{
  "n_head": 3,
  "activation": "tanh_gelu",
  "norm": "layernorm",
  "norm_eps": 1e-05,
  "bias": "none",
  "parallel_block": true,
  "batch_tokens": 8192
}
Each number is 200 + 40 x the weight over its row's rms, rounded and kept within 0 to 999. Layers, rows and columns count from 0. The size before them is the row's rms in percent of the matrix's.

# layer 12 MLP down (transposed), 384x96, rms 0.136, rows 327-363, columns 0-95
100,204,153,170,225,186,131,299,146,225,173,182,207,157,193,142,146,271,218,237,235,193,175,225,246,252,233,180,166,178,177,198,290,179,146,235,219,150,183,214,232,156,142,190,185,290,169,209,170,219,230,219,257,259,215,168,151,184,154,235,244,221,206,213,137,248,201,200,268,224,186,202,202,200,224,206,234,263,207,222,171,152,177,197,211,211,150,188,225,158,162,196,219,59,237,178,141
091,236,225,176,148,238,167,223,222,166,204,211,186,257,176,210,222,194,160,150,228,169,167,178,96,189,289,162,183,218,254,237,194,265,278,168,197,167,218,216,192,192,212,289,220,197,178,214,151,171,216,217,222,158,194,241,173,211,302,133,166,198,153,231,173,227,259,172,190,182,198,263,206,227,200,172,254,181,229,255,180,109,238,193,200,204,219,221,203,203,259,192,105,231,94,166,220
086,199,152,295,167,156,250,191,195,191,191,198,191,267,256,162,191,160,217,199,192,222,210,107,213,189,186,236,189,237,232,145,211,242,188,214,247,170,289,129,115,86,177,200,242,137,182,186,229,191,243,234,221,201,215,177,229,176,226,160,211,235,148,187,218,224,203,204,251,215,153,332,217,255,224,206,196,148,203,170,226,171,205,264,227,149,188,138,209,169,252,208,221,197,232,176,175
102,210,244,187,115,263,167,174,218,194,142,195,225,190,207,243,267,130,192,203,220,188,270,259,88,212,195,175,153,200,233,107,180,177,161,251,252,252,160,198,163,208,227,198,228,154,145,184,201,228,128,226,282,114,245,254,243,215,153,162,199,192,206,210,178,208,235,209,212,251,177,256,195,192,240,113,231,229,181,247,206,244,232,186,177,162,265,173,222,196,227,192,208,252,199,188,209
086,109,213,179,208,194,184,217,190,193,213,221,208,184,247,172,174,150,180,196,217,180,167,300,254,241,246,147,207,220,205,117,189,215,158,198,227,205,241,254,226,194,207,218,174,215,176,212,121,232,177,279,191,236,250,168,134,221,158,151,284,214,184,259,259,207,228,236,183,200,171,193,290,236,216,180,185,90,123,218,185,130,144,189,203,156,251,188,193,232,205,164,241,252,234,237,173
086,205,186,208,211,226,194,173,209,163,134,211,222,271,168,131,183,193,212,253,203,151,193,145,203,236,199,154,145,247,177,206,263,219,155,194,191,232,177,170,136,243,212,144,157,248,243,175,222,237,254,207,248,157,270,210,214,191,214,242,234,233,191,196,173,169,145,147,195,200,145,132,109,184,153,185,263,247,270,191,246,227,180,214,206,200,217,255,84,190,251,257,194,140,267,225,172
095,115,193,210,287,211,237,175,175,229,227,317,209,182,225,259,239,175,119,180,184,180,135,186,241,186,190,152,143,288,219,247,171,202,145,149,215,194,202,175,219,212,216,231,261,235,236,215,217,155,164,182,189,195,232,157,238,251,207,197,178,195,269,199,194,263,169,229,171,178,212,204,182,224,204,172,136,191,217,186,214,220,122,187,163,113,211,250,191,187,264,126,211,288,203,221,159
100,122,194,250,185,245,175,189,236,246,234,253,167,235,285,206,152,173,158,162,192,145,186,187,183,245,236,169,173,239,141,243,181,219,233,196,251,233,215,258,169,211,184,174,168,163,207,96,166,218,212,243,229,211,235,204,202,277,198,213,182,165,253,88,227,217,129,263,210,186,249,248,210,221,187,229,249,208,124,165,208,196,181,174,130,188,171,205,126,173,271,258,188,159,190,184,190
096,159,175,146,229,274,160,286,238,237,189,213,207,195,214,246,186,201,245,226,186,215,202,150,244,216,212,173,211,167,107,186,117,152,183,162,174,186,217,237,188,153,207,134,214,303,211,175,207,166,190,267,245,198,260,204,222,168,179,169,250,214,213,222,282,186,261,165,165,200,209,130,137,190,195,167,211,161,125,177,196,197,163,226,183,230,200,210,175,216,189,201,210,234,343,239,176
098,187,231,156,212,170,98,139,200,215,203,160,169,190,199,177,185,171,186,250,274,168,177,272,203,230,214,137,206,170,154,182,258,239,215,219,153,173,234,216,200,252,228,166,165,347,249,147,159,200,180,241,236,223,225,222,192,193,200,219,194,203,192,249,179,239,184,255,256,221,207,126,159,197,156,149,218,154,226,154,130,247,155,222,164,200,237,181,139,190,170,304,185,197,197,205,234
099,187,163,209,194,224,194,221,219,172,132,218,225,186,193,233,301,205,205,201,236,219,188,223,164,226,122,250,204,185,163,162,209,187,163,220,219,203,219,182,123,193,204,238,133,279,198,220,211,238,199,164,192,209,214,169,103,224,221,186,231,221,161,283,198,197,175,123,252,185,231,244,278,242,192,119,139,251,210,212,255,166,160,161,214,213,221,206,233,187,168,206,146,293,222,99,132
102,157,162,176,217,264,145,190,206,169,136,185,247,220,166,246,202,240,250,208,221,236,216,139,270,176,252,145,173,310,192,210,234,179,172,204,256,247,249,237,159,239,154,206,200,150,226,244,207,189,255,204,146,178,199,178,234,197,201,223,185,230,250,245,165,224,190,140,176,158,200,165,231,276,174,206,214,180,298,162,258,184,219,193,216,197,182,216,141,142,175,227,183,104,157,182,113
104,233,160,198,229,175,170,252,199,191,243,197,205,144,200,200,195,176,235,240,225,209,259,216,202,175,227,215,268,178,147,228,151,216,241,207,180,156,201,175,187,179,202,247,243,366,191,224,195,207,225,253,101,231,182,179,184,218,139,217,202,233,221,182,187,194,191,86,182,216,252,169,236,206,235,203,238,196,251,160,185,113,177,206,200,168,133,174,132,186,292,226,164,170,159,158,184
097,267,287,162,257,154,155,228,298,168,203,204,177,150,184,291,210,201,154,180,146,216,268,205,172,255,176,239,194,209,195,143,168,179,194,144,226,226,241,167,188,201,227,180,160,148,190,235,112,188,211,227,196,241,241,203,231,174,243,182,185,190,222,225,285,130,228,258,176,215,251,214,256,151,162,168,161,236,187,174,249,237,108,223,161,185,144,203,211,207,202,239,191,139,194,164,225
096,256,161,185,129,171,244,173,180,257,182,195,206,143,251,222,244,213,262,295,243,219,286,196,182,203,161,174,177,207,229,197,164,181,124,267,238,152,233,252,243,196,282,179,165,207,180,186,232,153,225,159,188,154,176,181,179,224,163,230,136,207,172,177,223,167,188,147,126,225,173,181,172,237,205,216,203,257,221,177,237,217,119,257,236,201,193,142,215,189,162,170,124,253,274,238,178
093,189,197,253,155,157,150,107,178,233,223,153,256,199,213,187,156,254,176,210,234,248,220,278,152,220,147,241,191,170,179,183,223,205,181,223,232,164,135,219,229,191,172,264,192,219,118,176,169,281,202,261,232,205,174,223,240,179,213,256,150,243,114,147,182,276,208,178,300,198,185,224,139,221,200,202,161,179,159,181,210,270,180,192,184,251,225,175,202,233,220,146,252,231,144,189,157
106,312,170,131,216,281,178,283,245,187,229,262,189,170,187,278,221,213,215,237,194,179,198,178,128,167,209,199,265,172,180,222,223,199,184,186,125,194,306,142,178,187,191,230,209,132,205,176,164,189,232,139,214,226,241,181,210,244,165,259,180,190,276,253,249,213,179,160,158,165,165,126,201,235,203,197,150,197,179,203,208,155,142,164,174,222,191,253,180,162,241,222,188,245,186,190,145
094,222,264,204,173,234,159,125,205,221,221,225,198,248,271,171,184,141,251,170,150,167,183,201,219,205,207,190,251,225,244,175,199,216,170,143,182,191,167,211,253,202,174,276,234,142,209,153,207,186,256,268,191,192,235,164,214,203,237,263,112,164,124,193,146,212,219,166,205,229,154,185,142,217,258,194,191,162,203,161,163,249,282,176,229,279,219,139,177,180,305,219,233,129,214,170,200
098,174,177,190,226,195,303,143,272,203,209,194,272,168,205,194,159,252,221,190,139,158,252,195,197,170,311,210,207,237,214,185,209,219,212,176,199,217,120,215,158,118,206,224,156,263,234,246,236,207,220,136,138,170,203,220,248,249,191,204,279,161,184,179,161,243,89,232,192,200,200,202,248,212,191,207,188,111,220,208,191,177,189,221,190,259,155,183,198,145,176,131,214,142,204,178,208
097,200,160,128,169,186,148,213,242,228,185,196,218,213,159,212,222,169,143,210,205,214,249,233,162,164,254,100,238,135,225,231,198,232,222,265,174,238,190,180,127,226,207,215,154,203,281,250,197,259,218,213,243,177,204,190,175,211,194,217,189,199,253,190,201,212,184,222,88,237,180,206,213,202,111,225,123,201,192,206,302,203,215,247,163,213,190,155,247,256,309,224,212,143,175,171,169
091,210,261,207,170,216,220,198,233,170,132,147,183,229,181,172,137,216,213,226,242,151,164,209,230,137,264,111,153,111,120,209,188,293,200,122,150,256,170,252,179,214,174,210,213,255,224,161,206,245,174,243,190,238,169,208,277,183,233,227,220,229,242,175,232,231,180,275,243,203,181,169,238,166,216,222,239,156,198,146,187,179,240,165,207,244,222,264,115,172,168,205,171,185,226,202,168
109,158,232,199,160,180,212,214,235,145,264,213,214,162,184,211,159,152,153,298,161,164,128,162,231,177,243,181,210,145,172,244,132,238,257,143,271,216,204,286,240,244,175,172,187,155,203,173,137,171,170,261,124,214,166,257,192,241,230,156,208,223,223,230,265,196,167,148,194,241,232,250,245,223,224,219,241,264,159,148,196,202,236,184,180,209,143,262,186,162,240,205,220,192,165,224,159
123,172,183,215,199,254,139,171,226,124,157,232,99,227,181,228,310,223,219,183,187,206,216,195,161,198,194,212,210,228,167,172,182,229,173,219,169,115,205,138,125,265,212,173,169,149,161,196,230,174,245,202,187,222,225,195,170,231,258,229,247,210,221,188,249,248,205,210,199,211,212,167,205,223,183,223,142,180,202,235,113,156,210,166,192,180,191,186,263,189,330,200,220,286,278,241,172
096,165,211,177,197,244,140,142,230,232,224,180,269,204,161,192,228,179,237,196,215,189,224,215,170,210,184,221,222,254,253,165,193,223,193,263,218,244,212,194,162,187,191,138,203,105,244,222,199,260,223,271,222,113,219,175,146,241,207,129,191,128,245,200,309,184,161,202,157,255,232,169,105,214,151,125,205,149,184,181,267,251,182,180,230,198,168,249,187,212,138,201,167,233,239,180,194
123,210,180,170,239,241,137,192,199,226,219,275,237,231,213,251,313,187,174,270,259,235,186,193,94,199,200,211,211,262,200,155,216,238,130,135,162,179,267,224,241,177,186,165,193,81,135,179,204,152,200,230,160,229,122,182,239,247,229,218,228,185,206,182,190,206,184,205,243,175,192,138,231,171,214,166,158,243,193,220,208,175,216,160,177,200,204,171,266,186,236,192,153,281,185,211,228
112,210,212,228,261,254,234,200,169,175,163,236,201,202,217,196,210,184,173,142,176,216,272,220,169,147,196,193,238,298,202,186,185,208,177,189,134,136,154,204,217,177,229,189,231,151,244,196,249,235,195,215,200,190,198,172,184,295,152,209,251,167,226,183,72,211,163,236,241,242,197,291,173,211,182,183,185,189,223,136,171,168,178,166,159,228,204,175,221,176,356,231,223,217,157,207,239
125,153,187,138,168,172,273,237,226,221,176,209,157,150,174,234,186,222,235,205,201,180,208,227,261,162,218,212,234,203,103,239,188,187,76,230,95,184,206,217,210,179,299,239,215,248,170,187,214,188,142,165,191,155,241,205,216,211,133,220,190,257,200,208,202,126,186,175,164,151,242,288,224,260,241,211,191,231,231,175,192,164,194,253,114,205,225,195,221,250,224,212,203,234,208,242,235
095,178,228,199,177,248,149,221,214,225,251,239,149,161,112,163,184,217,218,214,186,182,195,222,174,186,157,200,252,150,285,170,243,188,199,237,288,170,213,217,157,231,196,214,190,184,212,228,264,278,129,205,168,209,195,146,268,224,209,198,242,171,193,150,193,242,179,221,131,174,144,115,199,212,214,173,174,162,229,178,142,187,255,187,206,243,283,205,171,96,193,252,266,247,161,241,230
090,257,158,189,176,232,232,205,213,190,173,207,186,152,256,152,137,193,246,184,134,241,151,222,231,185,242,212,222,181,222,314,220,239,169,186,153,151,202,162,207,210,174,183,232,248,158,168,189,205,255,221,218,276,193,150,236,165,139,166,155,168,241,181,209,201,163,300,165,190,194,153,224,217,191,196,289,129,198,190,215,236,147,196,115,176,254,200,169,138,161,204,288,252,219,197,238
096,185,250,202,295,213,208,161,213,237,180,119,195,119,160,150,134,240,137,196,227,316,158,183,201,246,208,179,158,164,244,230,164,224,239,227,221,231,205,238,240,208,228,206,178,309,130,198,159,183,194,194,209,174,207,231,226,202,172,205,254,206,155,193,211,183,199,213,211,162,243,159,115,251,146,222,186,195,297,229,253,245,189,188,202,226,216,198,171,157,142,131,189,159,194,192,166
100,196,205,173,210,142,177,222,172,193,156,205,201,157,211,179,133,228,231,280,178,168,201,179,205,176,191,203,188,200,210,208,187,249,213,149,321,185,188,264,214,177,173,177,172,208,216,211,190,283,159,217,202,236,176,205,255,197,157,173,217,206,189,198,157,162,165,215,212,208,149,178,257,153,210,173,274,197,225,149,244,239,211,253,257,233,215,293,227,201,109,209,156,35,192,164,179
099,252,164,159,224,226,189,223,200,134,203,267,188,240,201,187,169,294,148,165,214,200,226,141,205,189,164,224,236,205,186,244,139,165,160,222,153,246,226,192,175,210,249,210,235,197,143,164,253,196,232,201,230,217,200,185,177,159,123,111,241,259,223,117,236,203,205,293,220,185,241,224,235,219,162,160,130,207,188,197,218,172,171,225,186,226,160,311,179,227,187,179,135,271,144,251,199
098,149,178,184,182,68,198,210,263,187,217,144,243,184,165,200,170,234,171,196,166,170,192,269,199,253,289,235,197,234,175,209,210,244,163,185,204,179,173,239,223,166,198,225,264,200,251,243,161,226,164,245,257,224,201,196,223,215,181,225,231,178,154,192,283,190,200,163,254,120,126,221,172,129,165,204,171,232,216,192,239,176,212,273,140,102,226,209,216,224,226,189,171,103,206,199,207
104,184,257,221,236,244,236,196,199,167,194,181,262,210,215,210,190,147,170,197,184,217,224,199,187,254,167,255,211,148,204,228,175,223,203,255,227,207,198,269,264,238,257,100,175,178,185,172,168,204,191,185,158,236,145,207,276,201,129,176,176,189,229,155,211,222,113,220,175,194,157,197,309,153,203,238,279,214,252,220,220,242,196,180,146,203,181,183,203,105,189,107,216,128,231,214,260
106,241,206,112,185,189,195,167,175,240,163,208,163,181,221,153,216,228,121,254,259,268,230,186,234,175,200,173,225,115,133,146,181,196,169,212,175,187,252,165,248,232,173,274,230,108,116,179,168,222,195,231,297,212,208,276,222,174,151,192,183,228,212,178,159,142,210,217,212,204,201,160,184,190,234,177,199,191,216,214,154,178,186,200,247,176,264,221,196,236,294,184,280,221,172,254,234
094,204,234,179,237,172,186,219,224,184,166,240,310,239,223,129,161,199,249,182,195,169,174,128,211,160,244,218,214,189,223,205,212,206,162,228,186,219,188,168,207,224,211,152,132,67,170,196,128,254,203,187,203,228,129,213,229,169,219,262,276,220,201,205,224,242,269,181,183,238,188,212,174,154,184,175,183,141,179,164,222,200,190,257,272,233,197,228,164,180,250,170,307,165,215,133,157
104,208,189,268,132,282,146,150,208,201,137,244,160,221,189,178,235,211,253,215,208,249,124,232,164,226,181,195,175,159,193,194,226,168,173,199,237,224,195,147,229,194,159,134,204,175,127,216,279,207,234,246,174,186,196,238,183,178,233,181,123,197,162,144,132,209,173,200,218,167,211,230,183,132,224,244,234,261,233,235,150,214,237,216,207,253,241,186,214,162,243,291,254,282,262,230,155
# layer 12 MLP up, 384x96, rms 0.142, rows 328-363, columns 0-95
094,201,155,161,232,224,208,241,222,170,191,171,146,133,201,188,283,241,125,157,157,154,182,196,175,211,199,272,245,228,199,189,223,168,247,174,278,117,236,183,231,198,227,171,281,192,160,160,151,162,229,225,227,192,173,226,119,192,214,210,135,162,282,229,215,198,179,178,204,205,171,293,128,244,201,254,257,224,267,199,171,210,224,221,209,194,156,190,235,215,270,209,121,172,224,162,205
087,214,211,143,272,331,170,248,171,233,201,199,192,176,203,238,217,222,194,207,236,197,178,223,190,212,188,208,162,167,117,217,145,158,253,152,97,199,178,225,255,278,233,143,169,189,184,209,175,226,126,217,244,203,187,243,186,198,212,249,229,158,222,250,161,226,170,235,147,187,244,157,197,115,183,192,203,169,172,173,222,120,215,164,146,252,188,249,198,264,168,205,173,229,207,229,274
102,240,205,142,229,193,219,249,223,200,256,143,131,209,183,195,204,151,82,217,297,188,162,194,218,209,219,175,159,163,115,262,202,237,125,262,214,182,272,95,229,231,209,204,185,186,189,184,195,145,188,175,212,182,230,161,191,185,172,236,179,186,230,184,170,173,251,198,255,174,216,228,116,218,150,245,230,227,187,195,232,145,259,277,210,219,205,176,186,229,139,202,237,241,163,189,237
090,174,171,294,212,194,326,222,243,229,214,199,145,94,251,214,173,149,204,214,232,223,152,196,151,142,201,244,168,167,188,195,186,278,219,242,285,195,204,143,204,232,141,155,241,179,225,237,180,198,196,183,177,159,217,159,201,195,162,208,219,180,170,195,211,215,290,206,208,219,210,177,231,227,190,201,204,194,195,227,190,152,232,173,178,274,205,198,168,278,166,213,264,270,205,153,300
094,249,191,185,183,193,260,295,168,209,193,166,185,225,202,217,227,196,204,210,241,167,221,223,151,213,261,171,158,213,224,220,141,216,237,143,113,140,126,226,197,137,182,205,240,207,238,186,262,231,223,171,176,142,225,213,191,136,251,255,216,177,243,191,274,222,263,130,191,179,227,194,216,213,289,248,175,257,214,282,146,127,195,247,172,185,187,193,282,187,226,190,227,168,158,165,240
103,156,222,183,230,265,267,231,125,167,123,228,161,152,205,194,221,189,188,176,196,192,142,167,135,220,157,238,224,261,256,218,197,174,171,193,213,211,245,194,180,142,202,188,249,205,215,221,179,219,199,182,248,217,227,187,144,224,175,268,203,140,241,189,197,152,173,272,195,194,169,196,112,207,263,203,127,158,127,224,191,234,252,257,124,170,163,227,215,307,186,147,187,228,169,142,159
107,279,192,223,212,216,173,244,202,171,258,205,180,193,197,162,239,199,139,244,175,209,148,139,124,165,147,274,232,183,203,171,178,267,190,245,209,208,164,159,238,133,91,189,160,171,211,125,159,213,164,226,171,188,215,242,207,225,189,147,225,221,177,195,240,178,212,158,183,230,192,230,184,227,239,256,138,248,230,287,206,243,276,237,193,189,173,174,137,192,241,172,272,183,118,159,179
095,256,210,224,200,214,202,228,211,215,248,220,144,180,134,207,188,111,161,274,233,201,191,237,202,92,242,221,243,126,216,218,266,231,148,216,268,156,212,161,163,164,211,207,216,208,195,182,227,228,213,173,196,193,205,197,194,109,186,169,262,179,249,143,211,127,213,113,197,213,205,199,205,197,262,242,94,217,228,170,171,213,207,192,210,151,191,153,179,184,280,177,232,228,134,188,136
096,205,175,250,197,183,239,274,146,228,157,184,193,108,290,200,193,179,152,112,177,207,237,154,240,171,157,196,213,179,219,182,137,228,235,225,204,245,152,252,127,172,171,189,231,222,206,252,217,199,249,167,171,143,243,223,216,206,235,225,165,136,176,125,226,156,236,198,286,164,234,204,158,196,226,238,181,186,156,188,137,155,227,171,249,243,174,197,293,171,261,194,208,215,150,189,148
101,136,159,214,122,171,235,229,159,213,190,176,171,177,141,147,203,205,194,181,192,137,176,174,219,160,241,290,242,159,179,166,216,190,218,245,166,210,143,195,145,172,264,219,259,224,212,154,260,237,272,156,212,173,224,258,243,105,250,212,178,170,180,232,176,205,171,148,251,173,162,193,185,181,232,244,257,182,223,174,127,149,205,206,191,197,194,141,197,161,283,265,267,248,212,161,232
098,262,164,126,200,168,210,174,179,252,223,252,235,231,179,140,228,195,261,192,232,202,192,182,188,135,180,206,237,169,184,271,175,241,226,265,237,174,198,125,198,176,176,171,186,156,160,295,236,185,192,243,233,200,202,160,244,179,151,114,181,250,257,126,205,173,216,162,169,211,266,259,176,237,171,246,166,281,191,193,176,223,254,223,147,237,130,198,201,258,236,185,221,171,171,220,129
103,198,188,124,187,215,241,218,172,207,221,159,182,225,287,178,266,119,185,86,220,119,213,191,220,96,180,243,237,227,172,141,163,223,243,224,177,143,194,198,224,150,174,183,232,226,192,149,230,237,189,198,247,186,172,324,203,202,230,185,231,197,245,228,210,171,196,179,188,219,225,236,163,208,228,151,178,167,271,214,246,199,269,191,209,108,208,251,155,219,197,207,151,210,214,214,170
098,101,226,183,168,182,172,176,95,230,214,214,149,215,227,211,181,165,253,191,204,166,154,167,255,182,196,212,166,203,237,226,216,209,280,187,165,249,186,234,184,215,147,199,278,188,243,209,291,186,197,232,271,171,193,177,139,278,205,238,165,133,163,180,146,187,225,229,187,197,209,225,163,186,305,252,202,185,221,168,160,149,271,190,267,233,188,129,159,172,241,233,242,184,212,210,178
100,200,267,193,162,217,169,180,233,166,227,160,188,219,149,212,198,251,262,156,235,155,217,151,146,160,192,171,194,249,147,256,279,277,326,206,223,207,166,175,172,200,212,146,176,206,199,145,133,206,107,150,240,187,189,234,218,171,241,271,243,230,197,215,229,162,189,234,263,248,205,176,217,171,209,223,107,180,221,163,138,226,228,245,236,134,163,202,170,170,245,204,184,198,176,177,196
097,169,208,238,218,283,199,196,178,205,221,105,195,216,206,166,241,245,234,196,261,199,225,196,179,154,192,209,295,180,192,170,153,198,221,169,188,213,252,112,207,222,149,139,187,161,167,286,157,154,166,156,215,223,166,194,165,107,249,253,121,141,187,231,249,145,233,204,184,182,200,206,213,288,224,208,177,237,148,239,202,183,195,140,180,188,182,157,214,232,218,209,159,261,210,198,290
096,213,260,197,164,172,249,246,130,244,237,208,157,152,246,243,232,158,175,142,261,161,275,156,258,174,170,193,195,197,240,213,193,236,170,161,236,216,163,198,180,132,212,221,216,176,241,208,221,152,168,222,208,165,196,196,204,180,267,228,191,63,211,210,254,141,205,136,139,237,217,226,191,176,176,215,176,291,218,200,218,205,235,269,258,247,182,150,200,267,260,195,155,164,174,238,221
101,189,228,154,254,240,261,193,222,250,271,155,249,200,247,180,192,228,225,150,127,200,312,229,200,144,149,251,205,219,132,161,161,243,214,213,149,213,174,201,167,176,165,85,230,193,171,255,185,215,155,203,212,178,117,265,205,144,166,228,157,213,258,203,194,193,257,262,169,180,195,197,217,143,203,177,147,245,219,230,212,204,209,237,196,143,178,187,236,190,182,227,185,206,222,142,276
108,272,235,149,208,197,140,165,170,217,219,185,141,185,144,164,190,104,181,165,214,218,211,179,204,206,206,212,270,208,248,292,266,265,196,251,163,168,136,135,243,213,247,155,208,195,275,226,222,162,203,185,186,194,215,245,137,172,209,173,138,219,243,173,166,197,193,196,133,217,181,222,201,209,259,256,154,183,241,196,231,218,184,213,101,258,187,123,173,197,252,234,260,203,226,147,207
101,217,203,228,226,223,236,166,126,207,257,233,202,269,201,158,212,158,153,170,188,192,251,184,208,188,246,198,255,97,176,180,211,178,156,178,173,107,173,196,208,117,252,170,243,198,254,181,237,230,140,198,199,226,190,280,142,167,265,185,208,264,258,274,269,192,199,231,240,177,187,203,199,167,302,264,164,151,202,169,182,288,216,166,215,197,183,224,211,231,207,217,199,186,184,147,225
094,254,140,273,179,276,268,272,135,220,207,196,131,155,257,280,252,193,190,152,211,195,273,127,159,140,211,206,200,232,243,210,193,169,170,237,193,204,209,204,190,188,209,212,211,138,178,164,181,123,209,164,208,133,283,222,183,147,230,242,248,132,257,213,205,187,211,195,220,175,275,159,193,244,213,252,197,220,212,159,160,115,198,199,222,234,197,226,200,172,202,244,239,177,228,189,243
110,215,188,189,228,188,187,272,235,133,255,184,182,169,229,213,216,153,197,188,212,209,188,182,183,220,199,258,250,194,201,217,174,178,261,216,175,215,144,164,161,232,215,204,200,131,117,167,204,287,138,195,212,197,191,159,243,175,151,211,192,267,207,141,176,241,272,196,233,213,191,256,174,238,251,276,169,186,207,204,187,67,264,257,208,204,216,137,133,139,197,240,258,239,192,250,248
112,296,218,197,160,232,239,220,199,251,195,193,209,113,160,211,220,170,80,115,230,189,181,194,226,231,121,210,239,186,213,186,157,225,208,179,180,188,123,183,177,196,221,171,262,197,198,185,247,125,214,160,211,131,288,283,180,227,224,200,222,183,238,198,254,192,269,226,115,223,193,210,210,229,215,249,189,252,211,245,185,199,195,216,187,245,156,161,148,253,210,168,185,196,170,130,232
094,181,167,240,273,207,132,147,130,212,257,211,166,170,171,198,167,191,155,154,223,162,211,177,183,197,144,263,191,184,197,194,214,188,199,201,217,183,222,193,187,215,275,182,212,215,200,231,247,197,214,191,209,224,115,245,163,163,154,239,249,169,196,229,149,179,237,182,254,173,183,205,180,235,309,271,120,239,219,208,100,181,201,179,211,177,187,117,202,251,327,198,222,190,189,222,265
106,184,286,250,182,173,245,212,232,222,243,181,215,178,188,214,266,141,173,206,251,172,174,240,135,182,197,233,191,230,223,218,167,305,259,208,182,121,147,111,187,192,219,187,179,191,212,178,197,181,134,219,252,119,318,216,182,200,169,242,154,193,185,164,223,198,195,215,230,191,264,185,239,146,229,172,174,231,108,239,160,176,188,253,215,198,184,158,157,209,260,175,217,186,125,201,216
101,274,232,198,227,212,242,212,151,200,188,176,247,242,194,140,263,168,223,162,238,213,237,181,165,179,236,202,228,273,256,150,169,257,175,179,134,152,182,168,196,204,256,186,248,182,288,194,258,262,157,226,186,115,155,175,137,210,156,219,272,202,211,193,104,217,153,262,208,260,243,248,160,251,170,214,175,144,172,187,183,159,238,239,176,234,198,218,232,149,195,171,263,210,181,178,205
120,161,158,135,178,237,209,188,248,234,330,198,206,209,214,213,215,211,215,207,256,165,223,161,219,189,176,243,167,182,137,255,216,233,223,201,159,198,192,185,148,208,165,205,175,191,191,122,146,220,133,129,214,116,197,249,240,195,193,230,182,231,207,152,146,112,222,247,199,259,199,238,210,166,203,285,157,265,209,241,171,195,287,182,201,224,141,147,161,167,238,218,168,223,131,217,209
103,222,177,257,298,228,179,237,170,239,280,178,164,208,198,245,242,154,209,143,182,176,205,172,159,221,175,289,171,243,206,194,147,178,161,230,215,193,231,189,182,145,181,162,263,165,231,212,178,123,138,211,200,201,150,259,123,265,241,155,202,183,186,196,212,204,211,143,178,220,264,271,204,127,158,220,216,233,193,209,202,197,246,177,148,181,177,159,229,194,201,290,170,263,218,291,206
096,150,159,167,233,228,223,279,243,230,145,231,192,160,224,220,214,269,140,175,312,166,235,188,238,167,237,224,221,95,209,231,253,219,190,178,177,204,215,238,145,177,188,163,274,167,173,215,217,244,186,191,229,207,130,146,220,205,262,265,257,227,226,138,167,167,227,233,198,133,195,223,153,240,152,212,185,207,175,217,190,205,255,196,259,243,166,119,190,253,148,175,229,207,163,183,232
100,243,178,187,175,202,238,263,187,246,187,230,126,173,100,162,194,215,212,183,236,167,225,144,235,173,220,212,222,225,185,179,185,208,230,171,241,146,203,155,224,164,230,208,141,167,217,159,300,163,185,208,210,217,266,240,269,199,258,146,210,205,225,206,149,221,210,182,203,247,218,257,193,243,268,267,142,234,221,187,95,176,241,225,203,185,141,197,177,132,131,143,245,220,152,261,225
103,216,189,223,151,258,290,211,167,213,167,189,200,139,197,217,299,250,149,183,187,210,256,111,171,163,254,190,183,215,194,169,151,208,178,141,206,188,195,168,211,184,186,185,173,189,182,208,257,174,227,198,192,154,140,270,136,230,209,218,217,156,211,192,184,169,218,261,218,163,241,179,248,214,240,292,182,146,145,264,179,152,173,204,165,225,183,175,273,179,301,197,204,266,179,115,204
103,200,204,131,230,208,149,233,181,193,195,164,211,194,218,196,200,243,191,263,222,167,163,160,100,149,191,253,205,172,157,270,172,240,228,246,243,231,202,146,182,196,191,181,156,160,234,100,221,184,144,154,182,203,205,160,218,219,236,224,172,210,268,119,158,262,141,220,292,272,252,232,188,163,149,160,180,224,245,234,186,210,244,190,205,261,214,205,158,206,201,278,154,271,205,161,193
097,219,166,131,170,186,225,257,74,247,253,225,127,210,159,219,222,154,120,153,244,193,219,229,169,196,181,177,229,206,141,242,226,216,259,133,190,166,265,167,181,214,138,228,166,170,187,222,224,204,176,178,177,208,195,190,198,200,180,168,243,303,223,273,229,209,184,235,147,247,234,208,145,266,180,230,219,113,172,134,151,237,221,190,194,235,156,180,232,225,233,200,176,218,162,242,212
105,231,223,248,192,218,277,210,174,286,205,254,222,152,210,122,228,141,201,198,225,189,143,141,229,183,197,241,197,257,192,210,174,222,203,244,231,103,171,192,169,205,236,196,192,134,297,245,206,162,152,209,235,167,172,127,193,217,229,229,228,174,229,181,157,216,295,202,232,153,129,171,144,170,202,163,234,272,214,197,167,124,215,181,234,223,143,211,247,219,199,207,208,249,265,160,196
105,186,153,150,252,188,230,248,244,234,220,212,88,183,204,144,225,184,187,178,235,205,272,153,252,176,158,224,172,176,173,207,231,180,223,212,161,224,242,166,142,219,196,159,172,149,160,253,268,202,249,232,306,196,210,202,218,169,234,228,202,193,222,197,199,200,265,182,175,160,194,204,188,292,159,229,166,157,248,147,184,220,250,245,246,153,158,222,226,141,218,196,276,246,185,99,163
097,222,216,196,147,162,243,225,89,265,201,251,170,281,233,266,209,153,191,125,187,233,216,177,232,176,161,238,176,147,199,213,162,183,188,133,195,199,202,209,230,185,263,171,262,193,204,195,204,158,149,175,208,246,169,220,168,188,233,208,209,162,199,199,141,115,178,267,236,173,231,173,103,185,255,252,163,189,226,158,162,210,195,231,153,227,210,184,137,242,263,209,264,181,168,269,250
102,201,151,231,153,278,164,187,97,261,230,218,251,128,149,225,176,206,191,195,219,178,191,179,183,180,234,250,194,213,213,175,174,148,177,141,172,247,189,228,184,165,189,177,311,189,217,196,264,175,172,130,201,167,217,276,162,293,234,200,199,244,256,185,196,184,184,157,256,192,191,214,142,210,232,221,189,288,139,196,199,122,209,195,198,255,140,159,209,247,228,230,157,247,222,196,230